Weights of a small GPT-style language model, trained from scratch on English Wikipedia: RMSNorm before and after each block.
Each number is 50 + 15 x the weight over its row's rms, rounded and kept within 0 to 99. Layers, rows and columns count from 0. The size before them is the row's rms in percent of the matrix's.

# down: layer 8 MLP down (transposed), 1536x384, rms 0.0549, rows 800-845, columns 240-287
# gate: layer 8 MLP gate, 1536x384, rms 0.0707, rows 801-846, columns 240-287
# up: layer 8 MLP up, 1536x384, rms 0.0721, rows 801-846, columns 240-287
down800 083:36 43 56 45 41 43 33 50 71 70 40 32 05 79 16 37 43 50 46 58 84 46 44 70 48 61 32 50 11 47 31 60 52 54 50 42 11 57 27 51 47 39 35 52 44 44 71 54
gate801 100:51 39 45 63 38 66 40 57 44 42 48 75 79 61 60 57 53 69 57 43 59 35 61 75 49 61 32 36 21 54 47 47 40 57 29 37 38 38 70 66 47 51 49 57 20 56 28 47
up801 096:40 38 72 33 51 61 48 39 53 52 45 34 41 46 67 61 63 51 63 76 63 51 52 56 35 42 55 50 68 32 44 48 31 50 48 33 46 75 48 62 30 63 64 72 55 35 62 82
down801 096:66 43 27 63 39 56 50 48 66 55 33 56 54 50 54 53 55 54 31 50 35 43 39 44 49 63 04 35 54 67 67 46 31 52 45 53 44 31 31 48 74 30 58 38 46 63 31 55
gate802 098:60 56 61 52 52 49 43 52 27 53 59 53 78 60 68 46 34 59 56 28 68 39 42 67 37 70 32 51 59 41 37 52 16 45 75 46 55 46 68 60 53 78 69 88 63 58 35 20
up802 107:30 62 42 68 40 40 53 60 55 56 58 34 51 33 44 65 56 41 62 32 56 61 60 35 63 39 38 24 55 51 47 54 58 43 57 74 63 19 60 79 35 47 47 50 54 45 51 42
down802 105:56 43 35 47 64 66 98 48 65 54 32 30 24 51 49 48 28 50 43 34 52 45 74 55 58 39 54 39 33 34 21 45 24 22 62 51 63 51 35 27 42 29 62 59 35 52 78 36
gate803 096:68 48 70 44 35 65 38 40 46 74 37 84 58 39 80 66 62 70 55 53 41 48 61 58 47 58 41 36 66 53 41 42 61 50 44 69 87 64 46 41 52 60 00 37 29 19 41 26
up803 102:45 63 55 43 41 49 62 53 67 43 47 51 33 55 56 22 20 10 70 52 36 54 45 40 40 67 50 35 47 67 58 58 81 17 64 48 23 49 50 37 63 85 36 72 45 52 40 23
down803 105:46 64 47 39 56 30 63 40 57 35 39 58 24 34 56 59 47 52 23 42 37 39 41 16 65 43 43 79 51 20 66 53 51 40 56 32 39 45 81 44 62 71 36 55 42 55 55 35
gate804 099:21 29 25 49 52 62 21 93 43 88 50 63 54 47 79 61 57 33 52 63 61 67 87 69 53 51 40 73 40 31 49 67 33 74 57 55 44 48 40 74 51 54 40 83 38 28 53 53
up804 095:34 49 69 66 69 43 34 49 71 43 47 56 53 22 59 82 44 59 83 64 61 47 60 54 61 27 65 42 31 28 32 44 75 70 32 38 49 66 59 69 77 70 62 58 42 62 67 75
down804 096:64 38 90 46 36 55 67 62 39 64 55 58 49 44 50 68 62 61 65 69 23 29 39 39 55 51 74 38 24 34 72 52 41 37 46 40 69 51 53 46 58 58 75 56 66 22 45 32
gate805 103:43 75 56 65 23 80 66 54 36 21 44 46 58 46 62 51 50 59 73 78 63 65 35 36 38 40 39 50 41 66 65 33 72 68 63 57 72 64 63 74 72 57 51 35 57 64 38 70
up805 102:68 59 54 74 36 42 26 44 53 61 50 50 59 42 42 51 66 46 69 51 60 45 56 48 49 76 45 49 56 48 23 70 38 69 58 54 40 52 21 57 52 41 46 56 52 70 54 58
down805 102:34 39 61 43 22 44 78 63 41 39 49 40 73 63 47 36 60 85 59 40 34 64 42 67 36 51 48 62 55 50 15 54 58 49 42 21 57 32 52 53 70 56 46 44 44 57 45 51
gate806 099:43 34 63 40 60 80 58 45 59 58 34 75 38 51 90 60 23 44 68 53 47 35 33 62 42 45 36 69 41 34 36 45 86 42 21 65 37 49 64 53 58 53 34 58 53 28 63 48
up806 098:47 80 67 50 25 52 37 39 37 66 42 73 48 38 58 70 55 30 54 55 48 70 37 80 35 39 46 54 46 32 28 61 44 39 52 63 44 28 24 25 45 49 54 60 44 50 44 44
down806 098:69 57 60 55 54 38 46 49 80 71 44 30 49 66 24 39 29 44 35 59 47 57 65 59 36 44 54 37 44 58 38 46 64 26 30 70 41 40 60 45 48 43 48 60 56 49 47 66
gate807 098:49 31 22 44 32 85 76 57 53 60 62 74 64 51 49 54 32 72 26 67 19 30 59 48 50 51 37 48 68 33 55 43 47 52 47 62 52 44 64 56 58 55 31 34 53 46 53 32
up807 099:87 64 85 62 52 62 59 13 45 39 52 54 65 57 35 24 40 46 44 24 62 41 32 22 75 59 64 69 65 42 38 37 32 43 69 72 48 60 71 42 37 35 48 25 50 36 33 57
down807 099:60 34 39 56 28 35 03 59 73 64 62 63 46 15 44 64 23 50 50 43 46 25 85 29 49 58 46 17 63 37 54 54 38 48 41 55 38 59 44 46 27 64 36 64 65 67 79 68
gate808 102:39 61 47 75 30 56 44 56 23 44 59 41 51 48 50 31 47 36 23 38 18 66 51 33 60 37 33 57 40 65 54 48 59 43 51 62 75 14 33 27 73 58 50 64 27 24 47 45
up808 098:43 39 66 70 33 54 27 80 70 55 56 57 63 26 52 45 85 51 57 49 38 75 49 37 41 49 56 72 31 35 46 59 41 54 41 57 58 44 29 50 76 25 43 52 54 84 52 37
down808 098:53 61 52 59 54 36 70 38 62 55 41 64 60 43 66 61 63 60 40 57 35 22 55 22 49 43 40 45 74 55 58 53 61 64 63 49 53 42 42 53 63 47 74 73 59 56 82 41
gate809 108:48 60 73 55 63 33 47 63 49 80 35 78 54 49 54 60 60 19 45 85 36 36 61 82 25 37 43 41 65 78 29 61 57 59 63 54 37 43 36 59 38 45 28 71 61 58 74 47
up809 106:55 68 62 45 38 29 44 12 62 40 75 36 72 41 45 46 60 57 64 34 30 57 11 52 90 29 57 74 60 55 46 41 53 50 59 45 26 37 38 61 46 42 57 42 43 40 65 50
down809 106:61 60 66 23 42 64 45 43 39 36 55 37 72 42 60 52 67 48 30 35 44 36 47 09 55 49 27 64 49 68 34 48 85 64 48 63 58 57 14 65 52 44 45 44 47 49 43 68
gate810 104:22 44 25 42 32 57 62 57 48 84 71 90 92 75 64 81 50 69 49 38 40 33 38 73 43 72 52 44 35 42 63 25 52 39 29 62 54 35 33 59 82 46 46 36 65 73 48 79
up810 106:44 20 58 48 40 39 46 50 27 39 41 55 84 45 31 72 67 24 65 54 30 47 43 66 77 33 35 32 37 70 17 59 49 39 24 74 33 47 46 32 40 83 30 59 35 62 46 67
down810 104:67 33 57 61 23 37 59 33 36 30 45 58 36 45 38 48 67 55 33 30 58 35 55 60 40 31 46 26 48 50 43 57 75 63 57 42 29 32 49 71 49 52 44 55 59 57 63 32
gate811 108:47 28 58 51 44 69 76 59 13 42 67 38 68 51 64 47 35 28 63 50 17 38 77 61 42 40 33 41 43 54 35 53 67 60 58 29 37 51 49 59 44 50 54 23 34 32 54 54
up811 109:51 68 71 50 24 30 38 55 64 21 23 46 55 46 62 55 57 52 29 43 72 46 37 73 43 43 46 37 51 63 51 62 38 25 58 23 48 55 54 50 29 65 56 66 43 87 56 65
down811 109:06 52 77 48 41 58 63 64 51 32 44 57 53 70 36 59 62 47 63 53 23 29 44 60 43 57 37 36 51 40 69 58 13 37 39 58 70 40 40 31 40 84 58 52 33 38 34 44
gate812 098:53 24 54 50 29 40 56 39 42 46 39 62 33 44 61 48 44 70 54 32 39 42 43 72 59 65 57 31 52 30 69 69 36 51 48 41 28 57 45 64 56 67 54 37 55 43 30 50
up812 094:50 65 46 28 28 33 73 64 53 23 45 54 60 33 67 43 63 40 27 28 50 63 55 34 32 34 44 83 54 41 45 29 54 15 37 29 38 40 64 77 61 59 46 63 44 59 55 33
down812 096:51 56 43 68 36 48 53 06 35 51 40 28 58 45 55 59 58 83 66 29 49 58 45 65 52 31 65 23 58 44 65 50 65 50 74 22 39 55 58 57 69 64 37 58 39 68 55 67
gate813 095:47 47 22 38 42 63 30 64 44 81 59 94 65 44 57 68 26 66 43 43 54 33 42 63 69 62 31 36 50 55 49 66 37 74 35 49 41 34 70 82 33 58 72 31 49 41 59 43
up813 104:68 34 41 71 40 56 49 44 54 60 44 69 75 66 48 59 63 39 44 48 46 55 60 62 66 36 75 12 57 43 20 45 36 47 52 31 27 48 33 74 54 45 68 43 56 46 77 60
down813 103:33 40 56 88 37 41 22 53 47 57 55 76 65 29 57 66 50 46 46 28 35 55 63 44 90 57 78 36 58 36 45 54 69 47 56 37 11 56 70 53 41 68 64 39 58 37 67 32
gate814 101:55 63 75 63 52 59 60 64 48 57 89 31 58 56 60 63 46 73 62 36 54 35 64 48 45 70 34 36 32 37 40 55 30 48 51 72 56 57 34 67 63 44 34 29 52 40 30 62
up814 104:30 67 63 48 87 62 83 31 49 53 49 43 52 45 78 65 42 72 25 51 65 51 42 48 53 46 53 44 64 55 40 40 68 62 54 41 58 57 71 27 72 50 52 47 47 52 45 54
down814 102:40 14 50 84 65 83 60 39 53 86 22 42 61 43 40 53 82 62 64 39 53 35 37 51 77 52 56 29 21 37 41 58 52 60 29 61 49 23 35 36 27 44 53 33 54 31 42 49
gate815 104:45 48 66 51 70 62 85 83 41 57 37 39 62 72 66 50 39 66 50 85 43 34 60 65 39 51 61 55 70 50 62 36 79 43 45 50 29 50 51 37 71 33 11 32 60 72 51 40
up815 093:58 39 55 86 24 63 72 71 52 74 36 61 24 68 50 61 57 69 43 51 47 67 45 43 35 49 74 14 42 24 55 51 26 28 67 61 57 59 33 64 55 47 51 58 60 48 71 68
down815 098:46 30 36 44 57 56 13 35 16 46 71 41 16 35 70 60 50 56 49 45 51 55 50 40 37 36 64 48 21 46 68 32 40 60 76 27 72 46 37 47 69 62 24 40 57 56 24 72
gate816 103:39 61 48 53 51 93 54 72 46 69 60 61 60 46 46 62 41 93 42 49 59 44 48 66 62 64 65 36 41 63 60 59 42 66 75 59 54 50 24 59 62 59 42 46 63 40 39 83
up816 101:20 49 39 42 75 55 49 57 45 33 55 51 38 45 72 39 29 48 48 60 62 74 37 62 29 31 45 39 51 36 22 25 38 86 27 62 38 47 43 48 78 67 41 33 41 50 39 36
down816 102:41 58 58 34 60 60 56 81 27 54 39 42 77 63 47 67 44 56 24 31 37 63 48 40 61 58 45 49 38 50 43 36 13 64 36 31 59 70 45 55 40 60 54 52 55 50 30 36
gate817 105:57 51 60 58 31 42 41 30 39 48 56 29 82 47 52 71 54 63 74 54 54 62 30 46 48 77 25 43 56 66 52 44 53 65 60 49 53 26 67 68 56 51 54 40 40 51 36 55
up817 106:40 37 70 48 25 17 64 54 37 65 46 47 65 61 42 45 66 32 45 51 43 55 35 29 67 44 39 36 27 69 35 50 32 58 35 23 56 53 45 70 48 47 48 49 62 45 48 39
down817 110:42 19 59 61 38 23 47 32 28 43 70 66 36 54 59 46 66 52 54 68 40 60 61 47 52 35 56 35 41 71 67 54 28 52 29 31 42 66 55 41 52 49 49 35 81 20 49 36
gate818 105:47 52 45 30 56 54 33 23 33 44 39 38 44 40 66 64 57 38 57 69 58 51 60 43 42 26 44 61 42 39 58 42 52 44 24 42 63 55 46 54 51 50 31 45 53 52 46 53
up818 102:27 37 47 33 74 20 81 75 50 41 63 65 63 49 34 68 46 48 45 70 72 29 49 65 77 51 50 44 68 37 53 32 73 24 40 35 16 64 65 60 53 38 11 42 61 48 34 36
down818 105:36 36 47 60 44 53 00 42 55 28 37 69 67 50 85 71 50 56 46 66 50 48 41 50 57 67 44 24 35 37 44 51 55 40 42 31 44 68 53 68 56 56 34 32 60 56 39 62
gate819 098:62 27 37 34 35 64 76 61 42 51 80 72 52 57 47 39 38 54 50 33 45 30 64 70 41 50 76 00 46 60 17 32 67 55 67 60 39 54 58 43 57 40 41 62 50 28 41 90
up819 099:52 57 63 73 53 40 57 57 54 57 44 55 70 44 87 50 45 50 49 39 42 54 34 67 08 75 55 30 51 34 43 56 59 63 59 69 71 33 44 50 30 40 62 42 59 41 83 55
down819 101:55 38 39 58 43 83 49 81 41 62 64 83 54 49 42 63 32 44 46 52 47 25 42 64 35 27 73 41 50 47 47 56 78 62 38 58 37 68 37 29 35 39 60 50 55 33 79 72
gate820 104:62 61 53 45 49 58 54 88 44 33 43 50 68 28 54 72 49 35 76 50 41 09 36 76 34 53 40 69 29 49 36 54 58 32 41 51 45 42 34 41 59 31 31 66 40 45 29 54
up820 106:41 28 40 35 29 48 27 58 41 41 55 15 50 47 39 37 60 29 47 49 33 53 34 34 63 47 46 27 51 43 11 59 77 38 50 20 55 34 40 23 42 00 51 51 58 59 43 74
down820 105:48 57 31 37 39 69 38 55 49 48 66 44 40 68 39 66 64 41 53 43 58 33 52 45 42 54 79 46 62 40 62 52 65 28 51 31 36 46 53 38 72 47 45 75 64 45 52 56
gate821 105:81 40 40 61 48 50 57 52 58 46 26 33 32 53 52 69 42 54 67 40 43 45 42 60 61 72 37 71 68 68 36 29 74 62 32 41 74 46 47 41 73 45 27 42 20 24 58 41
up821 098:67 66 18 31 53 47 39 63 69 78 38 32 56 55 37 48 75 67 68 36 78 63 34 18 46 58 72 31 73 30 61 30 47 26 48 32 47 59 58 61 62 33 48 42 36 45 79 33
down821 099:36 43 45 40 45 61 49 46 61 32 30 52 70 46 43 42 53 51 67 67 31 71 64 39 45 44 23 74 49 49 36 57 18 49 40 46 63 74 43 60 80 53 50 53 57 47 61 57
gate822 097:53 48 37 34 38 46 49 55 40 45 40 36 81 25 56 56 41 44 42 53 36 37 45 51 42 30 52 61 61 52 53 37 59 41 54 29 54 35 80 56 27 52 57 51 46 35 54 49
up822 100:49 33 21 33 51 66 54 69 34 49 41 36 60 78 31 57 65 22 52 65 55 49 51 56 67 64 39 54 53 50 76 22 62 40 60 55 62 67 69 74 71 70 80 27 54 43 13 36
down822 106:62 48 55 71 34 81 47 51 40 54 42 52 52 98 52 61 50 50 63 45 52 72 35 62 78 65 70 40 39 54 91 62 33 46 56 78 55 50 47 23 64 47 41 35 67 43 19 48
gate823 096:39 45 63 31 59 48 37 67 39 59 48 62 47 41 44 63 54 40 52 57 65 36 31 45 56 62 49 56 40 50 37 62 56 35 33 49 42 42 65 33 54 48 68 44 63 29 46 65
up823 101:88 54 51 49 37 73 45 17 47 45 45 38 77 26 54 15 49 50 26 28 53 62 51 40 76 73 46 61 84 59 43 60 47 31 57 37 45 45 35 26 50 34 59 55 42 47 24 70
down823 096:59 32 54 50 59 57 73 50 43 49 56 35 00 59 64 42 58 69 61 54 62 45 42 59 38 36 47 65 73 47 64 64 42 53 58 69 68 60 53 49 44 46 87 35 53 44 65 66
gate824 104:40 64 40 42 42 52 46 52 23 44 25 45 91 56 40 24 26 61 46 39 52 39 56 43 44 66 62 56 49 43 77 42 58 62 65 82 70 50 40 58 50 43 44 53 13 46 61 73
up824 099:39 43 41 28 52 28 48 50 55 20 69 31 58 61 30 27 53 46 47 31 37 29 31 43 30 44 33 56 31 36 33 51 28 30 48 54 69 64 62 49 44 66 65 40 68 47 63 51
down824 102:12 52 04 38 60 75 67 55 50 59 58 59 14 52 53 60 72 49 46 51 40 49 70 27 64 34 56 19 42 61 68 49 21 51 53 58 17 40 69 21 42 41 53 69 49 62 62 65
gate825 098:43 42 30 36 26 68 85 50 31 69 46 30 53 43 58 55 25 50 47 45 46 28 50 34 75 51 54 51 55 55 32 53 53 59 48 59 41 35 30 48 38 39 21 40 66 46 81 44
up825 107:43 31 35 41 46 61 30 59 58 32 74 27 55 48 58 46 45 49 70 53 56 51 44 54 42 41 58 52 45 51 54 33 59 60 40 24 25 49 47 40 47 61 64 55 57 98 46 68
down825 108:27 73 54 22 56 54 32 39 61 70 84 62 30 89 32 37 23 28 56 90 47 55 46 49 45 61 49 31 34 74 74 52 13 48 61 62 15 37 38 45 44 31 53 59 39 79 54 51
gate826 098:43 43 39 39 41 79 76 52 53 58 54 58 44 41 57 52 38 57 70 36 28 58 77 75 46 35 40 39 55 41 65 51 63 53 51 58 68 73 47 57 57 73 42 45 62 43 55 57
up826 093:42 40 56 03 65 41 65 42 22 16 40 44 29 51 53 37 39 39 62 56 63 36 55 49 54 52 60 55 50 51 28 37 36 27 58 51 33 37 37 65 51 46 41 75 32 44 41 33
down826 094:58 40 59 34 36 43 52 36 54 44 52 50 56 65 56 69 57 34 45 39 56 35 68 47 59 48 42 48 45 52 44 33 57 59 15 67 23 72 64 41 49 27 44 31 72 69 70 60
gate827 094:49 63 92 53 36 60 37 72 26 22 27 39 60 23 44 47 38 61 51 57 48 45 47 49 63 48 34 65 47 45 36 43 25 44 34 77 89 58 51 49 78 47 52 64 43 29 01 47
up827 096:51 59 51 51 35 33 63 32 51 55 48 50 27 54 46 60 52 68 60 69 51 38 41 78 62 39 62 51 54 45 68 40 59 50 35 50 29 31 21 69 68 40 40 63 30 39 55 58
down827 097:24 34 40 39 44 52 54 40 58 33 49 48 50 55 56 51 43 24 52 45 11 72 52 69 48 57 50 62 46 44 27 58 59 41 71 26 43 56 28 55 39 56 48 60 51 38 45 46
gate828 109:22 53 36 47 53 36 62 58 59 26 34 62 84 41 58 62 52 59 57 53 44 57 61 76 64 53 61 45 30 60 31 66 41 51 71 74 55 56 45 43 69 38 48 93 55 40 50 39
up828 100:55 61 28 56 58 51 42 64 60 69 45 52 63 15 60 57 41 46 55 62 65 51 54 92 43 43 45 43 84 52 56 45 45 53 28 52 28 76 33 73 56 60 37 53 25 26 44 50
down828 103:35 47 51 49 58 44 57 57 75 55 63 65 57 56 55 46 36 67 38 44 55 28 38 20 59 51 38 29 35 44 81 38 46 73 33 78 31 61 57 53 34 42 55 46 50 48 52 79
gate829 102:39 50 35 30 64 66 45 77 59 54 29 49 44 76 58 54 53 26 49 71 44 38 33 51 44 40 39 40 50 46 27 48 56 53 17 40 45 51 49 24 67 16 53 47 54 40 49 60
up829 104:43 44 48 47 33 70 94 53 63 35 32 34 36 47 40 32 63 62 44 30 47 33 62 68 37 41 52 38 24 31 40 61 48 80 59 36 61 33 37 41 37 47 46 80 46 29 61 36
down829 104:84 48 45 53 49 57 35 33 66 42 63 70 91 47 63 28 23 35 53 62 92 62 63 42 60 47 36 70 35 46 53 74 47 61 66 67 63 70 23 56 22 55 49 52 65 42 38 46
gate830 102:38 30 63 58 63 52 76 48 56 40 48 58 76 41 46 45 44 45 70 36 50 45 58 89 59 24 60 47 34 60 51 22 49 55 35 52 58 50 45 72 35 37 43 56 48 45 45 32
up830 106:47 38 53 53 42 52 37 40 69 32 63 85 46 46 70 22 68 59 55 50 54 50 54 56 72 53 49 45 64 44 84 32 44 34 21 53 55 69 20 51 44 61 42 23 46 34 37 49
down830 101:56 45 62 37 48 73 54 56 37 34 49 53 59 46 24 48 77 58 45 48 40 36 53 31 60 49 41 56 40 78 86 42 49 42 66 60 46 32 39 05 43 58 55 38 57 42 54 91
gate831 096:66 81 67 56 12 50 59 48 59 58 48 44 98 36 67 53 40 55 32 56 25 49 48 42 42 67 37 30 42 27 70 31 49 69 40 47 51 54 67 68 30 34 54 46 54 50 45 75
up831 098:65 56 56 61 62 56 35 29 71 35 66 27 59 55 68 34 44 48 40 62 21 54 35 69 48 55 32 63 60 37 35 66 33 40 67 37 64 57 61 64 40 19 50 39 50 55 77 30
down831 093:55 32 43 48 70 67 53 27 68 51 53 49 43 44 16 34 57 30 33 50 38 49 47 55 55 39 50 39 36 59 61 74 36 49 67 67 44 57 52 52 42 29 60 61 59 51 51 22
gate832 097:60 54 72 68 45 84 47 51 60 86 63 99 61 41 69 71 08 46 51 33 31 41 82 86 53 49 41 49 56 49 51 53 60 44 75 61 40 38 62 59 51 47 42 32 70 41 47 45
up832 094:54 20 33 52 50 33 66 53 46 54 64 52 50 49 60 50 18 57 40 47 35 57 40 71 61 62 51 62 42 54 36 38 49 65 24 45 56 17 77 38 39 59 51 45 63 27 25 33
down832 094:43 48 39 29 59 46 39 76 56 36 75 79 83 66 75 64 47 51 65 39 43 62 69 62 41 74 54 55 53 32 50 66 46 54 45 20 48 48 76 36 67 61 63 60 48 61 61 46
gate833 097:69 26 55 65 42 38 69 45 42 68 64 82 81 53 78 54 37 56 34 39 64 53 53 66 75 56 31 59 62 41 33 63 49 55 41 65 73 63 61 43 42 44 35 49 53 42 38 43
up833 099:36 61 45 43 52 56 28 60 35 72 23 27 23 51 34 41 50 49 40 52 55 71 30 48 40 51 34 47 60 44 32 42 63 68 53 62 49 71 35 56 52 36 56 33 46 53 46 44
down833 101:61 49 48 63 48 69 82 39 34 41 59 19 82 31 34 25 56 37 47 53 73 76 34 51 36 67 44 57 51 67 37 25 41 66 46 45 47 52 53 38 36 48 27 29 39 41 47 50
gate834 104:47 42 56 45 17 43 77 70 34 39 54 63 75 59 44 84 62 43 57 68 23 45 28 70 50 55 37 40 42 55 43 52 35 47 22 60 31 47 47 68 48 41 45 46 55 43 36 43
up834 105:66 33 61 51 41 49 58 77 63 62 30 47 44 75 28 47 56 47 44 53 46 67 50 65 65 66 68 30 74 34 59 63 37 28 42 32 60 54 57 63 51 54 34 48 40 59 62 26
down834 106:85 32 66 53 41 28 30 50 35 59 51 64 57 54 39 64 62 28 27 50 54 49 52 37 34 47 54 43 57 42 49 40 42 58 66 79 40 64 37 40 65 13 17 55 53 49 49 52
gate835 101:27 51 47 36 31 53 72 80 28 54 27 58 46 64 63 48 63 30 45 43 69 42 76 56 55 35 43 55 55 64 47 26 63 63 48 54 31 38 62 50 36 25 61 51 61 68 63 60
up835 105:43 59 68 77 53 61 50 54 75 53 41 46 24 68 58 63 62 76 64 50 61 85 75 55 51 47 53 38 33 46 47 65 37 51 65 30 39 57 23 54 58 44 68 78 41 66 71 58
down835 102:43 48 61 56 45 44 12 49 56 61 54 56 50 33 63 53 30 27 44 29 47 83 56 36 43 51 61 38 52 50 54 56 33 52 63 65 29 54 50 80 32 30 35 34 40 80 48 41
gate836 101:57 60 43 75 46 48 33 65 56 59 57 66 76 46 39 35 48 43 52 35 32 60 52 79 73 45 28 35 69 56 49 48 25 69 60 42 60 47 51 60 65 35 45 64 40 51 45 75
up836 102:58 28 69 32 81 50 49 26 62 49 67 55 34 39 53 49 46 40 11 50 47 50 48 77 47 58 60 75 57 30 44 50 59 52 47 72 60 43 38 39 65 53 64 52 37 39 50 25
down836 101:57 51 51 74 59 45 24 51 71 58 58 43 54 43 42 69 41 33 78 49 36 53 59 50 51 81 37 35 43 56 68 47 26 71 40 57 40 50 62 54 40 29 38 40 64 54 32 39
gate837 097:48 55 55 53 47 51 63 71 40 14 69 58 60 41 58 47 48 40 24 42 32 56 57 59 61 60 48 62 45 63 33 63 53 65 27 24 73 46 29 34 21 54 50 49 27 53 14 44
up837 098:49 56 49 39 50 58 35 37 59 41 59 35 56 59 45 43 44 62 64 61 15 53 53 31 31 66 40 29 70 35 32 48 63 48 23 55 41 68 57 81 49 65 42 25 89 42 47 59
down837 101:58 67 46 54 43 55 38 50 37 52 37 42 37 50 35 51 44 69 53 60 75 56 34 22 54 43 72 26 65 65 59 30 09 71 70 45 52 52 75 51 38 56 64 39 37 50 41 45
gate838 096:31 42 42 63 33 53 46 66 52 54 48 55 47 56 59 77 50 19 62 76 51 59 48 51 22 43 13 50 23 39 32 59 51 46 51 62 58 28 42 36 46 69 58 50 55 33 83 42
up838 095:57 40 41 34 42 57 41 64 85 19 59 42 37 75 36 44 48 48 60 66 34 51 35 69 50 58 43 50 50 34 38 62 55 53 46 42 41 67 60 44 53 59 61 62 53 20 49 57
down838 090:44 53 57 53 38 37 39 28 49 62 47 88 96 32 61 67 45 43 38 39 56 06 58 46 61 43 53 49 30 60 29 38 51 54 60 65 72 50 59 57 58 35 49 51 57 99 48 35
gate839 092:24 59 41 33 46 31 39 65 63 66 39 64 50 38 50 64 34 40 31 48 33 51 51 53 63 60 42 77 86 47 52 38 60 44 32 53 28 48 54 43 33 40 38 66 75 47 73 58
up839 095:54 52 74 28 83 47 49 62 30 65 43 43 38 50 29 65 44 54 40 46 73 54 52 57 42 71 71 53 44 65 46 54 31 42 75 65 37 42 30 65 65 36 25 18 68 52 56 21
down839 093:36 32 35 65 68 46 40 52 13 39 98 63 38 27 58 54 54 37 61 42 63 65 43 57 83 41 49 48 56 20 43 47 49 47 44 24 42 18 75 54 26 60 67 75 45 49 67 48
gate840 097:44 44 52 48 37 35 74 54 29 45 72 78 54 62 61 59 51 60 67 85 60 32 54 39 48 53 39 37 55 60 50 46 81 27 78 55 53 65 41 24 53 43 53 26 41 56 50 72
up840 098:39 64 65 61 47 32 62 39 35 43 51 75 70 53 53 50 62 53 47 53 55 32 48 66 56 53 15 45 29 42 62 35 44 69 52 59 49 42 43 46 55 50 34 41 48 46 36 43
down840 102:72 51 57 51 44 34 47 65 62 45 80 17 53 04 85 57 32 50 56 26 46 63 37 54 47 35 37 17 36 44 63 62 54 53 48 46 26 38 35 57 56 33 78 67 46 37 25 70
gate841 097:54 33 37 56 31 45 59 47 42 92 34 46 43 63 83 56 23 29 20 61 32 59 59 56 47 38 48 59 63 79 79 45 47 71 72 48 43 25 66 77 41 61 39 66 35 70 61 41
up841 092:67 56 25 53 46 48 59 86 55 56 35 51 51 44 53 67 39 34 69 61 49 56 50 43 50 40 37 68 54 55 51 24 55 31 43 57 34 54 76 12 56 59 42 46 40 36 51 52
down841 090:44 54 75 47 67 83 51 50 33 32 42 74 54 68 38 73 98 61 50 41 52 46 37 62 57 59 68 49 57 34 33 55 57 74 52 60 57 53 47 52 47 50 65 27 54 50 69 64
gate842 105:09 52 48 64 61 48 40 28 42 71 89 71 36 58 53 22 50 67 66 57 20 55 39 68 59 76 45 39 14 30 51 56 58 20 47 62 60 37 61 65 63 76 31 48 26 12 39 61
up842 092:57 62 68 67 58 43 43 34 60 27 47 41 67 54 17 65 59 59 45 64 54 23 32 44 77 81 32 58 40 41 41 77 40 55 64 59 40 44 44 82 51 41 49 66 35 52 43 31
down842 095:52 19 44 52 43 64 68 48 58 48 67 67 37 57 61 68 75 52 63 35 01 38 31 28 60 51 76 52 74 74 60 56 47 37 36 44 60 61 49 37 56 40 50 42 31 51 28 52
gate843 099:53 72 33 49 53 58 59 56 40 37 40 66 58 46 79 65 80 54 50 69 17 48 35 53 49 38 50 39 34 68 55 59 29 49 31 65 57 43 55 00 61 43 31 38 71 55 41 35
up843 099:56 52 46 62 46 74 49 62 56 67 48 74 69 65 46 53 43 76 23 56 52 45 72 59 76 44 59 27 66 70 54 36 53 70 57 50 53 27 31 78 64 49 23 31 54 85 38 53
down843 099:27 58 35 39 50 53 30 73 51 67 32 69 55 25 56 50 38 32 54 52 40 77 50 42 63 24 22 29 44 75 55 65 48 53 60 48 58 53 34 65 67 56 33 58 56 27 32 47
gate844 097:35 60 55 35 60 63 58 65 47 44 44 65 67 54 55 81 42 39 62 75 59 53 58 44 60 56 40 58 62 64 55 51 50 52 40 56 38 39 41 38 50 30 61 43 52 48 57 53
up844 097:76 82 50 47 13 41 49 54 49 50 55 56 75 49 71 58 86 59 60 64 52 59 26 42 40 56 62 56 59 07 56 47 64 35 44 47 47 27 80 65 64 31 60 64 51 33 75 33
down844 102:30 49 37 40 19 63 59 44 68 54 53 44 49 45 51 32 42 49 56 57 25 52 74 52 65 69 63 44 40 72 38 43 30 51 37 60 43 55 52 27 17 52 34 59 39 43 34 59
gate845 089:48 59 45 42 36 48 35 51 64 33 56 44 41 64 32 52 51 51 53 82 60 51 30 26 39 82 32 60 58 25 57 66 41 50 27 39 29 74 66 49 59 58 56 64 45 20 35 62
up845 084:76 33 55 56 77 58 40 40 43 70 40 53 49 60 25 66 35 48 88 60 49 42 29 54 74 54 51 28 41 58 58 52 41 22 60 53 50 69 29 47 65 25 38 53 47 55 62 48
down845 086:67 74 34 51 33 42 61 50 40 53 67 24 21 59 49 59 47 38 39 75 57 33 60 40 36 46 51 85 36 24 42 51 50 60 65 54 26 48 61 41 41 49 49 39 53 45 47 56
gate846 105:47 47 39 43 54 53 71 47 43 70 49 67 60 37 41 47 28 37 53 46 48 39 60 63 54 37 39 41 71 94 66 70 61 55 65 43 55 77 41 68 57 18 36 64 64 43 33 38
up846 104:44 56 51 77 65 71 45 46 55 50 47 41 53 74 34 25 31 54 42 40 68 58 35 54 50 56 65 00 18 39 48 90 45 44 61 45 80 30 28 42 41 39 53 52 38 35 26 28